Weights of a small transformer language model: 35.9M parameters, attention and MLP in parallel.
Each number is 50 + 10 x the weight over its row's rms, rounded and kept within 0 to 99. Layers, rows and columns count from 0. The size before them is the row's rms in percent of the matrix's.

# layer 9 MLP down (transposed), 1280x320, rms 0.0449, rows 138-244, columns 224-255
115:70 52 36 57 64 40 70 48 40 54 60 35 44 47 51 55 54 40 48 57 56 48 52 46 48 47 46 59 45 44 44 62
082:68 41 44 67 56 43 41 48 55 57 49 58 69 51 52 60 54 50 43 56 44 63 56 50 54 45 40 49 44 61 40 58
059:62 37 62 53 59 39 62 47 50 60 53 47 39 51 42 50 32 47 49 80 57 35 53 49 44 63 59 66 44 39 42 49
144:49 55 55 50 51 48 56 46 57 53 50 70 51 49 23 46 49 40 68 60 36 50 56 58 62 58 48 45 54 48 56 40
153:48 59 34 67 56 62 55 50 34 39 61 55 49 72 64 51 50 47 48 52 51 66 38 61 40 47 57 46 49 32 30 63
069:73 74 66 38 58 41 39 44 51 58 54 56 54 67 57 56 50 65 60 45 55 52 48 40 48 37 34 50 58 54 53 43
120:48 56 45 37 48 42 59 48 40 51 62 48 45 58 51 46 58 61 61 44 54 66 55 58 49 54 39 56 57 33 51 37
097:55 57 55 48 56 50 55 62 58 55 34 53 48 46 37 54 32 24 37 50 61 56 49 59 51 41 69 53 52 49 55 69
114:53 46 45 46 42 44 60 47 70 49 59 35 48 43 52 46 49 49 48 39 36 55 58 42 58 56 62 63 57 74 53 64
123:66 62 42 60 58 47 62 40 45 49 44 60 58 46 51 49 59 46 46 52 50 49 63 45 47 59 50 53 57 36 74 37
022:62 68 53 46 52 39 48 71 56 38 36 47 58 32 57 58 50 52 44 54 46 45 51 63 60 52 53 58 57 59 46 47
103:81 55 39 33 62 38 51 50 52 53 49 59 43 51 58 56 58 62 49 30 51 39 41 46 50 40 54 37 38 50 31 64
141:44 43 69 44 52 45 51 45 23 40 53 54 62 39 50 50 61 23 52 37 51 50 44 43 46 69 62 49 61 46 51 52
117:47 53 51 68 62 56 57 55 53 28 58 47 37 42 44 40 57 36 44 42 55 51 54 58 42 52 66 50 44 46 54 49
055:44 51 65 36 47 52 38 60 35 67 56 79 50 59 50 47 43 39 48 56 58 30 60 42 55 33 48 35 69 59 47 37
166:73 48 57 44 63 52 50 69 36 34 61 59 37 58 65 39 68 25 59 46 56 55 62 62 55 43 64 49 42 48 61 69
100:47 47 59 43 46 47 57 55 58 49 58 47 54 58 33 46 55 37 57 59 49 57 49 59 58 54 59 40 55 52 54 57
045:65 50 40 47 68 36 45 46 44 52 41 40 53 53 48 47 50 54 40 57 41 38 55 54 61 44 68 50 60 46 49 49
112:38 45 53 49 50 54 39 56 55 53 52 50 42 46 62 54 56 49 61 62 49 72 57 52 53 52 31 44 52 39 44 65
100:41 57 57 69 46 49 49 38 57 60 69 57 57 42 48 44 30 55 36 36 39 70 57 46 58 37 53 46 46 61 66 62
030:47 70 35 75 49 66 58 49 66 53 49 47 53 46 59 61 59 57 44 42 38 42 44 66 63 25 58 62 38 58 66 60
112:43 54 52 66 42 61 29 39 49 44 49 35 58 25 39 41 29 36 59 60 46 69 52 57 60 49 62 51 45 37 49 57
119:50 40 44 53 51 44 51 54 57 49 50 63 47 45 56 68 61 36 63 39 44 61 33 51 45 51 45 41 57 53 42 48
127:54 47 47 46 25 51 42 50 43 61 55 43 44 48 40 49 45 55 51 49 41 46 62 55 53 48 56 52 48 45 56 33
103:33 54 42 31 60 53 56 48 44 59 54 41 41 41 67 61 43 44 43 36 35 57 51 30 46 50 65 66 37 44 24 38
092:53 35 46 29 41 36 45 50 42 35 66 57 45 53 61 53 52 50 31 44 50 58 50 37 46 54 61 64 47 40 43 33
075:55 73 31 61 48 52 48 48 58 41 32 74 45 38 41 50 52 49 62 72 47 51 34 53 49 42 56 40 55 56 54 39
096:41 54 54 43 56 47 51 55 56 47 37 44 48 68 46 46 64 58 51 33 65 47 35 58 67 41 50 61 55 46 58 59
128:63 43 52 63 68 69 66 55 43 45 56 52 62 45 30 48 45 47 51 47 43 37 41 54 45 48 45 54 51 37 53 58
130:52 33 55 53 38 45 64 48 46 26 58 45 47 48 59 41 33 27 63 50 44 50 63 42 52 49 45 44 41 50 40 41
092:69 47 62 58 50 59 53 18 36 57 45 49 46 36 58 41 48 43 55 48 45 67 61 51 54 58 56 34 44 75 57 38
135:75 34 35 34 42 45 50 57 59 44 19 44 39 63 45 50 49 59 39 40 56 77 55 61 45 43 36 51 56 57 60 49
040:46 37 46 54 56 60 80 47 53 38 53 51 29 42 58 28 55 54 53 50 55 59 35 45 43 46 52 54 60 44 53 58
101:52 42 48 71 50 55 49 46 58 48 39 38 41 46 55 59 70 39 54 49 34 59 36 65 25 53 53 60 52 56 59 65
065:57 47 47 52 49 51 41 42 54 44 52 57 44 54 55 49 58 51 43 64 57 46 61 46 51 51 49 57 59 42 45 39
131:52 47 52 51 54 62 57 39 40 34 43 44 53 62 51 28 41 66 69 40 54 55 55 43 64 47 43 31 42 64 54 45
040:42 57 44 39 40 65 43 48 63 56 62 58 40 63 47 49 56 48 45 41 76 49 48 68 58 49 42 55 46 43 52 53
113:60 62 55 67 51 57 62 65 34 42 39 41 37 57 35 58 54 54 55 41 63 47 51 33 54 59 32 57 51 37 47 31
118:50 63 22 49 26 52 57 53 73 48 51 43 47 30 46 55 65 57 49 49 41 58 34 48 66 56 54 60 42 54 39 57
093:31 57 65 54 45 66 44 44 49 56 49 44 41 57 59 60 53 62 51 53 51 68 50 28 54 38 48 66 48 53 47 38
036:46 42 48 44 60 52 49 43 36 43 47 48 49 27 65 60 53 52 61 46 56 46 46 46 50 49 49 42 67 51 45 76
076:39 32 42 50 48 43 40 55 42 52 49 35 47 56 48 52 48 41 45 62 41 46 61 46 45 54 42 36 54 48 52 64
129:60 64 42 58 38 39 40 53 30 25 55 53 59 54 35 52 42 36 44 58 47 39 35 55 47 49 38 34 70 52 48 57
094:41 39 42 45 53 75 42 47 49 52 52 33 34 62 60 43 50 45 51 58 55 39 35 51 54 63 64 72 39 24 54 52
119:46 47 46 56 50 43 56 45 36 49 65 45 53 44 43 62 42 71 48 43 56 43 50 45 42 42 29 44 49 45 56 35
116:49 48 31 53 53 54 63 45 59 69 58 55 33 57 62 51 46 45 44 46 31 43 41 28 52 31 69 54 39 46 49 59
023:47 49 42 54 54 31 50 49 40 50 50 43 42 39 67 37 26 54 63 41 53 25 51 43 51 51 47 50 50 41 37 73
098:53 73 64 35 48 47 45 57 50 49 38 49 41 43 59 39 46 52 46 53 48 49 50 55 51 48 52 48 44 50 51 67
055:35 39 47 64 42 60 55 46 51 52 58 49 47 34 63 39 46 26 40 57 45 52 46 61 64 64 44 59 69 36 64 71
014:54 44 38 49 51 55 74 44 44 47 52 38 36 49 51 49 74 49 62 54 54 71 57 43 28 65 43 83 44 55 51 44
010:49 62 38 47 73 40 60 44 61 47 39 62 65 61 45 44 80 50 50 45 50 61 36 66 43 47 49 40 57 61 47 45
093:40 54 45 47 67 53 41 42 50 55 45 38 36 50 33 59 69 46 35 50 35 66 67 48 68 51 44 45 63 55 48 46
122:57 46 56 54 48 60 54 61 58 40 50 54 51 63 33 50 46 68 69 42 39 65 47 60 62 63 47 32 69 61 59 30
132:54 48 51 59 55 58 44 53 41 51 56 45 60 63 61 58 31 64 69 43 59 36 24 36 36 47 47 48 58 49 45 48
048:52 58 34 58 49 52 53 48 44 48 64 43 58 36 59 37 51 29 36 32 42 56 54 33 48 40 65 57 56 54 55 51
123:61 55 39 43 50 49 33 50 72 49 51 44 36 57 30 54 71 34 55 58 36 42 69 51 61 53 25 63 51 52 62 69
096:50 66 55 47 48 55 44 44 49 47 52 52 57 47 31 46 51 54 70 61 51 62 46 55 44 60 51 48 53 39 47 41
103:60 49 39 54 34 57 41 53 37 64 35 49 61 48 60 31 29 33 37 59 52 48 51 56 36 52 51 61 42 49 45 48
035:63 42 59 34 35 42 37 52 56 42 54 55 34 51 49 56 58 45 50 31 33 58 33 42 31 35 59 43 46 42 43 51
097:61 48 48 39 49 54 48 36 32 57 56 60 49 26 42 56 69 38 53 43 45 42 68 45 47 41 58 44 61 62 47 64
119:51 60 49 53 42 55 50 38 47 61 44 25 56 31 47 55 50 52 40 56 50 43 54 54 61 48 57 46 49 58 34 47
120:47 63 57 57 49 45 40 29 46 45 66 53 51 57 56 50 60 63 60 51 53 41 35 44 32 51 56 52 34 50 36 33
035:44 62 40 63 52 49 52 61 44 44 60 60 46 34 60 56 49 39 58 34 60 51 52 37 38 68 47 42 46 47 44 56
108:50 35 54 37 54 52 43 54 42 71 50 53 39 46 50 54 56 52 60 36 62 46 40 23 31 45 39 59 43 49 39 46
117:33 50 56 33 57 48 52 40 46 60 58 44 43 39 54 60 63 60 59 59 63 31 45 63 65 30 59 44 45 35 43 50
154:46 52 52 42 37 64 71 42 47 51 55 33 51 51 42 49 30 62 39 61 47 55 49 54 45 63 63 58 44 70 48 66
094:55 36 36 44 40 61 39 65 51 63 61 45 68 51 45 30 55 40 61 53 49 27 52 41 56 44 58 53 39 51 41 41
061:37 45 66 48 45 41 50 61 43 52 43 57 54 27 43 43 58 62 63 54 44 37 54 46 48 55 56 48 43 50 62 49
136:35 44 63 52 38 44 44 72 48 42 56 42 55 75 62 42 66 64 53 61 48 63 49 53 47 57 60 63 57 42 57 60
078:52 56 37 61 57 49 55 39 47 39 53 50 54 54 71 45 40 38 62 44 35 56 97 67 50 54 49 52 47 56 32 59
081:31 55 54 55 39 38 53 70 50 50 53 49 48 46 58 31 48 51 47 56 38 33 57 43 62 64 63 53 35 38 53 41
107:37 46 50 71 34 50 52 35 36 52 54 57 55 46 41 47 36 35 60 57 58 35 71 52 43 42 58 57 49 64 48 43
171:40 50 50 59 52 44 33 44 48 54 51 36 67 71 60 44 42 50 62 52 55 50 40 48 67 50 38 50 55 54 46 54
120:41 45 51 53 45 47 41 36 45 50 77 62 49 51 47 31 58 26 63 52 50 43 52 54 31 45 52 48 28 50 47 32
083:62 60 32 45 58 56 55 51 60 46 57 49 56 54 60 41 47 18 34 47 43 46 55 49 56 60 51 43 45 58 48 45
085:46 38 51 47 68 56 53 42 46 47 52 51 54 48 64 56 61 60 56 25 43 52 58 55 52 54 50 32 50 43 39 54
067:61 46 56 36 44 64 52 46 41 67 45 57 65 55 44 30 41 51 43 49 47 56 54 50 55 55 51 46 51 71 41 54
121:49 46 48 42 49 36 55 55 62 41 59 63 42 68 45 59 30 50 43 44 43 52 36 46 66 31 47 67 56 57 51 55
087:47 48 35 48 48 50 49 44 54 27 39 35 51 66 47 47 47 33 63 55 58 44 52 67 38 35 42 40 57 38 57 44
014:54 32 36 65 80 61 65 46 51 52 53 56 33 53 47 41 66 40 55 47 66 62 40 59 46 76 60 42 35 44 59 51
109:42 57 51 48 47 57 60 57 38 34 39 58 61 76 31 50 50 35 54 52 60 32 49 32 39 56 55 53 76 45 53 53
135:63 52 36 42 59 52 57 29 41 47 67 30 75 49 43 55 50 38 51 46 48 47 44 28 38 38 47 45 29 65 55 31
024:55 73 45 51 60 62 47 43 53 41 35 54 48 48 78 61 38 59 33 61 39 57 55 50 53 34 49 61 31 40 51 52
102:62 37 26 58 50 52 47 41 49 44 53 45 59 50 35 64 55 55 49 54 50 57 48 67 53 38 53 58 55 48 36 40
123:38 37 38 45 38 45 49 45 41 56 56 41 44 78 45 36 44 61 51 73 49 49 57 63 47 42 43 53 36 49 58 52
079:48 37 58 55 36 35 45 61 65 66 49 43 64 29 64 73 50 45 63 62 56 45 51 55 49 52 60 30 58 54 34 33
028:52 49 44 64 51 41 60 53 57 67 50 43 39 54 47 54 66 64 60 48 65 52 51 48 63 29 46 39 36 50 51 36
081:35 54 49 45 56 52 44 54 38 47 60 36 41 53 54 63 52 48 45 55 44 51 35 64 53 49 27 63 51 46 66 42
088:49 43 57 52 58 57 56 58 79 51 56 45 40 58 60 51 45 51 42 53 47 50 47 58 47 52 45 58 65 62 46 56
053:59 51 39 54 46 42 55 41 41 30 30 63 51 46 40 39 46 44 58 42 60 56 44 70 70 45 46 49 48 69 45 53
107:70 58 39 55 55 61 41 50 53 53 38 46 48 41 41 49 49 46 62 67 26 46 74 43 58 65 50 59 40 45 40 40
043:43 69 62 54 34 54 65 48 45 48 63 45 47 44 36 28 35 58 76 40 52 40 61 45 66 56 47 59 28 37 45 72
132:57 42 50 37 58 37 45 64 49 60 50 56 47 55 37 36 50 47 53 52 53 44 42 45 59 27 46 55 44 49 38 48
145:59 56 31 40 41 54 49 54 64 64 46 37 48 50 45 54 50 55 35 55 38 61 50 50 35 54 62 58 51 66 32 34
135:52 40 57 39 53 45 47 54 56 59 50 43 44 51 44 33 60 62 37 67 55 31 46 41 48 37 71 30 45 39 62 60
112:54 52 66 42 46 38 49 45 65 55 37 46 48 35 64 43 58 65 50 42 42 44 63 66 54 48 56 42 50 75 66 53
094:65 57 55 58 51 46 42 37 63 54 44 57 48 54 28 57 55 53 39 57 50 49 47 37 46 54 41 42 39 56 55 42
120:55 51 42 33 43 41 54 51 36 69 35 39 48 54 63 42 48 61 30 52 46 48 78 54 43 45 56 39 51 56 54 33
033:63 53 55 29 54 44 50 44 47 65 51 57 39 51 45 78 45 68 52 24 41 48 70 59 39 41 39 48 47 44 56 37
106:75 49 38 48 47 59 51 63 52 67 49 46 47 69 51 56 42 57 47 52 45 46 36 46 50 46 49 65 38 62 50 60
113:50 43 53 49 64 51 46 63 55 50 44 60 68 46 43 74 53 52 60 63 55 45 50 35 41 35 34 45 45 57 63 40
107:35 53 47 49 38 42 53 43 35 50 44 33 52 32 38 50 63 51 41 51 32 50 68 38 47 61 50 62 21 54 46 51
066:43 54 58 49 39 51 54 56 54 56 39 41 52 40 49 35 63 40 46 32 41 58 36 47 53 54 57 45 55 61 57 42
166:42 54 48 47 65 56 53 46 49 32 59 66 72 61 35 53 73 40 51 61 49 44 63 60 41 66 49 55 57 52 44 58
125:43 56 54 57 34 36 35 40 37 51 53 51 35 39 50 59 55 37 57 47 62 67 60 57 40 59 45 41 60 48 50 58
110:49 41 42 52 48 50 50 58 47 46 33 41 59 59 60 37 39 53 54 49 37 51 47 35 53 51 55 72 36 44 40 38
140:69 48 45 36 47 66 43 43 46 50 41 47 74 42 42 64 57 52 50 34 60 44 49 54 49 67 41 47 34 55 23 49
# layer 9 MLP up, 1280x320, rms 0.0887, rows 139-245, columns 224-255
076:49 25 47 47 48 54 48 41 48 66 66 61 45 55 54 40 56 52 38 34 39 50 44 43 39 24 35 62 41 61 56 53
058:51 31 57 54 60 50 38 39 50 57 61 37 63 42 37 48 46 49 50 74 51 44 28 41 54 44 42 68 42 41 59 47
139:49 51 50 56 45 58 53 33 57 66 58 56 55 57 48 58 62 56 60 41 41 56 45 50 46 31 47 43 60 40 18 51
153:43 33 45 55 68 51 51 32 56 63 44 49 37 46 29 70 38 49 47 43 33 47 39 43 40 52 53 50 34 56 45 46
067:45 45 75 51 44 46 41 47 54 46 67 42 37 48 59 56 59 48 55 46 48 63 45 35 68 56 45 52 64 46 52 33
122:42 22 46 45 24 49 49 39 41 55 54 42 47 50 56 48 46 46 50 71 50 52 44 59 38 36 40 47 51 41 48 46
105:54 64 38 42 62 65 49 52 51 56 45 58 45 75 54 62 49 26 58 35 64 49 54 47 66 36 47 54 62 57 71 53
123:54 49 54 49 51 63 57 49 32 64 38 48 66 35 44 41 25 37 39 48 59 55 55 69 60 35 46 46 44 39 46 61
120:57 52 36 68 43 34 48 47 47 52 63 40 59 57 66 64 53 60 62 64 63 56 47 61 37 60 46 40 44 34 49 62
024:53 42 58 57 55 51 47 51 42 70 36 40 46 51 41 40 61 63 46 35 48 53 47 38 54 62 53 55 46 50 54 41
101:42 41 63 56 48 43 49 39 45 57 54 42 42 55 25 52 55 51 63 51 47 45 48 62 39 57 46 44 46 46 40 49
147:31 62 52 43 63 49 66 36 55 41 50 42 40 57 50 50 44 32 47 52 31 53 55 50 52 63 47 69 57 54 62 31
117:43 36 60 57 59 57 47 36 58 44 44 29 46 56 48 62 59 34 53 38 66 43 53 50 45 66 43 47 64 52 47 43
058:53 53 52 35 43 52 52 52 35 57 39 48 61 52 34 37 56 49 52 67 61 36 46 56 63 46 40 52 68 52 54 68
148:54 55 52 56 56 54 58 59 49 59 57 51 56 38 54 50 41 40 39 40 42 60 48 45 61 52 45 46 51 49 47 47
104:46 51 32 55 45 53 62 67 47 53 58 57 48 51 53 66 58 53 54 42 52 53 65 60 41 30 36 76 41 43 57 44
048:52 54 52 57 46 39 56 54 46 38 42 38 45 36 36 64 44 47 58 48 43 24 62 50 46 36 52 73 47 35 64 53
112:51 44 39 49 34 37 31 55 50 64 50 65 52 55 58 58 52 36 46 53 54 69 42 48 41 60 57 40 56 50 44 50
108:56 51 65 29 72 45 53 61 45 43 61 46 55 38 37 36 62 46 39 40 43 51 44 48 49 55 47 43 37 63 63 28
031:56 54 58 59 41 55 58 52 62 65 48 30 67 54 60 57 50 62 46 65 47 75 35 39 47 53 55 32 52 61 48 47
122:63 50 48 48 33 56 61 70 38 48 42 62 72 39 49 29 55 57 42 62 45 57 40 54 28 61 50 53 45 51 58 40
117:63 35 40 42 40 49 50 47 48 50 56 38 36 66 48 48 73 48 54 49 38 45 48 42 42 63 48 76 54 36 55 64
124:45 64 38 57 62 38 40 54 58 49 36 51 32 48 35 38 49 43 63 36 40 55 44 36 49 46 57 60 33 41 41 53
110:73 53 61 51 48 56 47 49 44 52 51 47 44 25 48 40 51 60 44 60 53 56 52 54 52 62 50 42 61 41 60 48
095:47 49 55 60 49 60 46 44 31 30 65 38 56 49 47 56 40 50 56 59 38 64 60 54 50 64 54 51 41 39 59 56
079:40 61 50 51 57 42 69 52 20 51 32 54 56 47 57 47 53 27 60 46 55 64 46 42 35 51 48 53 40 49 48 42
095:52 47 55 45 53 65 58 32 37 48 42 53 47 47 58 52 50 49 49 49 51 36 54 55 75 46 36 37 55 48 60 38
131:55 49 54 63 48 46 50 79 55 62 64 49 48 55 72 35 44 36 54 59 55 40 60 52 47 47 54 37 57 54 52 45
128:60 56 56 52 48 47 55 59 44 52 47 52 49 49 42 49 39 27 55 70 58 36 28 56 52 56 45 53 30 67 55 67
076:46 51 41 49 53 45 45 40 51 32 42 43 50 45 49 44 42 64 55 36 55 50 60 57 58 48 48 41 61 45 54 61
121:51 53 52 71 61 45 49 55 36 49 48 57 56 55 54 59 40 41 59 56 56 48 53 46 38 52 48 67 33 57 60 39
043:47 44 46 54 11 46 35 45 35 58 46 30 60 56 50 53 34 41 43 54 36 45 61 66 55 57 60 50 49 57 49 49
101:57 55 39 65 35 54 39 63 41 43 49 39 49 61 44 72 43 65 73 54 64 63 45 49 37 65 26 58 48 54 57 59
069:34 62 47 47 53 56 52 54 40 49 42 58 48 63 39 34 56 39 43 45 31 59 49 48 44 73 57 57 39 56 45 61
136:57 54 43 58 37 37 49 41 41 47 45 47 54 67 46 42 50 48 62 43 50 31 45 47 65 37 47 51 58 62 69 42
042:57 53 64 47 57 44 49 46 50 46 49 60 49 53 45 62 66 35 33 41 49 47 49 70 40 62 47 70 35 28 57 42
110:50 54 46 47 70 49 55 46 54 47 75 46 71 42 47 57 34 70 56 71 60 48 49 37 36 46 19 56 44 53 40 51
123:65 67 61 52 32 44 75 54 30 43 44 40 56 53 54 58 76 59 48 45 43 39 59 57 46 40 47 78 54 48 44 42
098:51 63 48 53 54 48 44 55 43 59 48 40 36 56 40 51 74 56 42 49 62 46 49 45 39 36 58 47 48 65 52 55
036:49 61 43 46 51 58 33 38 46 49 44 53 50 44 57 61 59 32 39 54 50 55 42 60 36 53 67 54 51 56 49 46
081:55 61 53 47 52 46 39 40 68 46 44 53 41 31 54 54 40 63 40 55 43 40 43 44 47 47 53 65 49 49 40 45
141:52 59 31 52 43 58 49 47 51 48 65 51 34 42 53 57 60 60 56 46 62 42 47 49 42 51 56 51 44 57 30 51
087:35 47 53 49 43 57 37 58 54 51 49 32 47 62 51 58 59 46 49 50 62 53 50 30 43 39 50 26 55 29 66 39
119:59 54 58 51 46 62 48 41 66 50 49 56 43 50 51 56 75 54 50 63 43 77 42 44 47 49 39 41 55 39 42 60
112:38 36 24 46 57 62 49 62 67 36 44 39 58 52 40 45 57 38 55 57 60 62 56 47 50 34 27 65 46 47 53 46
022:45 59 33 67 70 68 49 61 50 52 66 45 33 61 63 65 24 36 44 58 43 45 48 49 54 53 37 48 41 44 63 56
100:37 43 51 54 63 60 55 56 53 42 49 47 40 66 39 46 52 60 47 65 44 35 66 42 55 62 45 39 37 68 52 50
057:53 69 51 60 41 51 32 39 56 43 67 29 48 63 53 50 60 59 46 39 45 47 51 47 47 44 55 54 56 63 48 52
014:57 46 48 49 41 49 47 50 38 52 55 60 45 43 66 55 70 61 49 47 42 54 56 55 62 42 31 38 51 59 59 49
011:72 43 46 69 66 47 53 51 46 41 57 44 54 36 49 48 67 25 47 60 46 36 51 63 55 61 52 42 52 49 76 52
091:53 51 46 54 39 39 55 36 43 38 54 58 50 52 62 54 32 31 58 48 63 41 49 46 45 41 66 45 47 66 46 42
125:44 61 52 55 44 47 63 72 60 63 57 33 52 33 50 31 54 51 54 65 59 34 45 56 40 47 40 69 57 48 53 43
129:23 44 35 59 55 56 53 56 66 39 51 45 43 52 57 34 52 38 57 41 67 33 42 38 46 50 60 36 55 39 53 51
048:38 39 49 80 54 46 59 53 43 60 57 37 69 42 73 53 49 57 48 66 47 40 61 34 53 54 52 43 46 54 59 54
118:36 50 48 82 51 43 50 49 51 54 62 47 52 51 67 53 56 53 62 63 46 46 49 50 37 59 50 40 62 60 35 53
100:50 41 60 53 28 46 50 65 47 62 43 64 62 51 66 60 58 43 48 56 51 50 59 52 48 48 47 43 46 44 51 59
105:19 41 51 35 51 36 63 45 59 38 33 49 30 45 49 56 54 45 56 53 69 40 38 57 47 64 50 60 60 39 51 51
036:36 41 49 60 45 66 55 65 49 54 37 28 32 53 40 66 45 27 53 58 76 42 43 53 61 45 55 60 50 46 54 53
097:54 53 59 58 51 51 55 56 42 43 61 42 46 45 51 45 37 52 44 50 54 34 43 55 55 56 36 57 48 46 54 36
114:74 41 48 64 60 49 55 44 54 55 54 43 55 53 27 51 50 51 50 70 28 55 36 54 32 45 48 49 49 50 58 64
118:45 53 71 40 43 38 50 60 63 39 57 74 54 44 53 41 46 71 52 61 58 38 46 60 42 46 71 26 54 42 57 48
038:45 58 32 51 45 39 49 58 49 56 53 57 57 41 59 44 46 23 47 60 35 56 46 57 54 56 58 59 43 67 60 63
113:65 56 55 29 37 47 35 40 48 31 52 55 39 51 39 41 29 35 56 47 47 60 48 60 54 40 42 57 39 46 34 36
124:62 63 44 35 60 44 42 62 49 50 55 61 47 42 66 48 45 39 63 56 66 42 53 39 41 47 60 44 36 65 37 41
155:44 54 50 42 43 56 53 40 50 57 55 38 47 54 46 55 45 50 50 50 41 51 31 49 63 39 53 40 50 63 50 33
095:41 55 37 59 53 50 70 62 34 73 53 54 45 53 60 43 43 66 45 56 61 59 55 37 54 34 56 69 38 42 28 39
059:57 41 44 52 55 52 39 49 47 28 44 40 52 45 44 34 54 61 57 57 50 36 69 28 63 48 56 61 31 50 44 50
133:45 59 43 66 63 37 34 49 56 43 57 36 44 72 35 52 62 61 46 50 52 51 61 56 42 49 47 64 49 45 42 40
080:46 53 60 40 58 54 61 54 62 47 60 43 51 43 61 57 43 52 45 56 33 66 28 65 34 50 46 50 51 30 45 40
082:40 50 49 47 58 52 31 55 57 51 57 46 56 46 55 66 45 45 56 60 58 40 53 46 69 49 63 39 69 54 55 39
112:46 33 54 70 42 50 44 44 56 58 49 46 42 67 47 61 57 57 67 53 60 34 60 60 57 65 63 63 55 39 74 53
124:59 46 55 51 38 65 46 38 52 26 47 58 37 35 66 50 54 53 41 62 35 43 41 56 70 58 51 38 43 44 59 44
130:57 54 57 49 66 55 62 53 50 70 54 54 41 33 56 55 48 64 44 40 46 63 42 64 53 87 57 41 59 64 42 49
083:51 65 57 38 40 41 51 60 82 45 37 56 49 30 51 54 47 29 48 60 52 51 48 55 42 61 44 44 57 60 52 49
088:69 67 68 50 35 46 44 48 52 53 47 45 59 54 37 45 49 49 39 53 43 34 63 59 45 53 65 42 50 49 58 57
078:55 54 54 54 50 51 66 51 57 47 44 42 62 48 66 56 59 32 61 50 64 48 37 49 48 41 39 65 50 60 30 44
119:50 51 60 65 37 66 39 55 62 71 53 49 17 54 55 32 56 53 30 55 38 45 58 70 71 41 46 46 50 42 43 47
087:58 47 40 65 63 50 46 44 53 54 51 51 51 69 57 47 55 43 73 50 46 43 60 46 43 57 41 51 61 46 45 56
012:59 54 52 68 58 39 43 51 43 60 34 58 41 60 66 61 38 44 32 44 41 34 47 45 39 58 52 67 60 40 56 54
120:45 53 30 42 66 59 60 65 38 55 42 56 55 57 55 80 55 46 38 36 43 47 45 53 49 39 53 61 60 44 45 56
128:41 56 67 66 59 43 58 60 47 31 67 61 57 52 39 59 49 41 59 38 39 40 76 54 52 39 54 52 40 53 58 65
026:58 34 49 66 60 67 46 60 43 50 71 55 22 53 49 58 70 40 62 51 31 50 52 58 37 53 51 69 43 62 54 59
104:75 47 48 64 57 50 53 53 44 41 49 43 66 42 22 59 59 64 40 65 61 66 33 55 45 44 47 59 42 57 40 56
124:52 58 39 55 57 62 46 50 34 44 53 39 68 47 45 49 38 64 52 61 48 59 72 58 69 64 34 55 67 44 38 44
088:52 59 43 43 39 61 61 64 41 48 41 55 34 51 42 73 51 24 33 53 53 34 50 44 57 23 45 48 50 55 49 48
030:55 56 42 57 56 57 36 36 47 39 64 59 60 54 35 59 44 40 43 67 44 48 53 76 55 36 67 44 63 57 59 54
087:52 57 55 44 62 39 53 40 59 45 34 59 37 44 61 44 60 55 46 61 57 40 61 65 49 60 54 50 34 49 61 64
094:57 54 52 46 43 50 48 49 42 35 27 46 60 54 56 43 47 51 51 59 38 43 62 65 39 56 27 51 49 65 48 51
057:38 44 66 62 73 35 35 53 54 44 58 44 59 39 57 60 43 52 50 63 60 42 54 42 47 52 59 48 52 56 45 45
107:34 42 55 62 48 57 48 45 60 61 55 60 37 41 47 19 46 50 37 35 51 57 48 62 44 56 52 42 55 51 49 61
044:50 55 61 53 34 60 50 48 48 47 35 67 59 54 57 75 50 39 58 62 31 48 63 61 52 59 46 41 59 66 44 44
126:44 55 51 71 54 63 37 37 35 47 55 29 32 48 40 50 58 57 55 51 48 46 50 40 60 62 56 54 55 45 39 72
136:41 66 44 51 38 41 64 52 51 48 38 55 43 56 37 36 53 30 73 46 44 56 60 49 68 50 42 55 47 50 58 46
117:51 38 66 46 47 49 59 48 39 49 67 29 55 58 63 68 49 48 61 35 35 42 49 37 48 53 46 54 39 61 45 58
109:55 66 48 49 48 59 50 49 61 41 50 54 37 35 59 49 43 30 51 50 48 65 43 71 40 69 40 57 48 76 49 39
094:65 41 66 49 56 52 58 47 53 53 45 42 50 39 58 54 39 47 42 55 62 53 49 46 45 56 40 54 50 54 49 46
104:48 40 31 42 32 58 71 39 48 60 50 50 53 40 60 41 51 47 26 65 54 54 55 42 42 42 49 47 44 56 54 45
034:53 52 55 47 60 47 53 33 32 66 54 64 53 62 39 43 41 45 55 71 65 54 41 61 50 48 46 40 52 71 55 60
114:55 38 43 61 55 49 42 32 52 46 39 49 55 46 61 51 44 38 68 63 65 28 65 45 58 67 49 50 54 49 41 47
115:36 49 31 56 43 59 63 56 44 45 47 38 46 59 54 66 53 43 52 52 56 59 37 40 45 44 65 48 45 28 54 56
119:45 55 76 44 42 52 57 68 50 22 37 64 53 55 54 41 57 42 50 48 37 51 44 70 51 61 63 27 56 59 34 46
067:70 48 70 56 41 56 50 49 59 41 66 33 55 41 24 53 75 52 61 38 62 61 67 41 48 39 29 52 55 50 43 61
139:60 72 62 64 54 46 45 55 72 33 49 45 51 38 49 44 67 40 35 62 41 22 33 54 42 51 46 32 40 47 69 47
123:49 50 63 56 52 49 61 52 58 68 64 39 46 56 48 56 45 60 34 50 46 59 55 56 46 58 51 61 49 54 54 53
116:53 46 31 42 56 38 30 65 67 49 56 52 50 40 46 22 57 52 57 48 49 48 35 40 48 57 51 51 60 48 49 68
128:44 46 44 45 59 46 56 46 66 51 72 61 50 66 44 40 56 41 53 38 70 77 58 42 43 51 49 27 52 63 47 34
119:65 63 42 54 47 51 58 56 57 51 52 50 58 43 47 66 39 41 45 60 21 55 69 37 40 52 59 59 40 60 49 55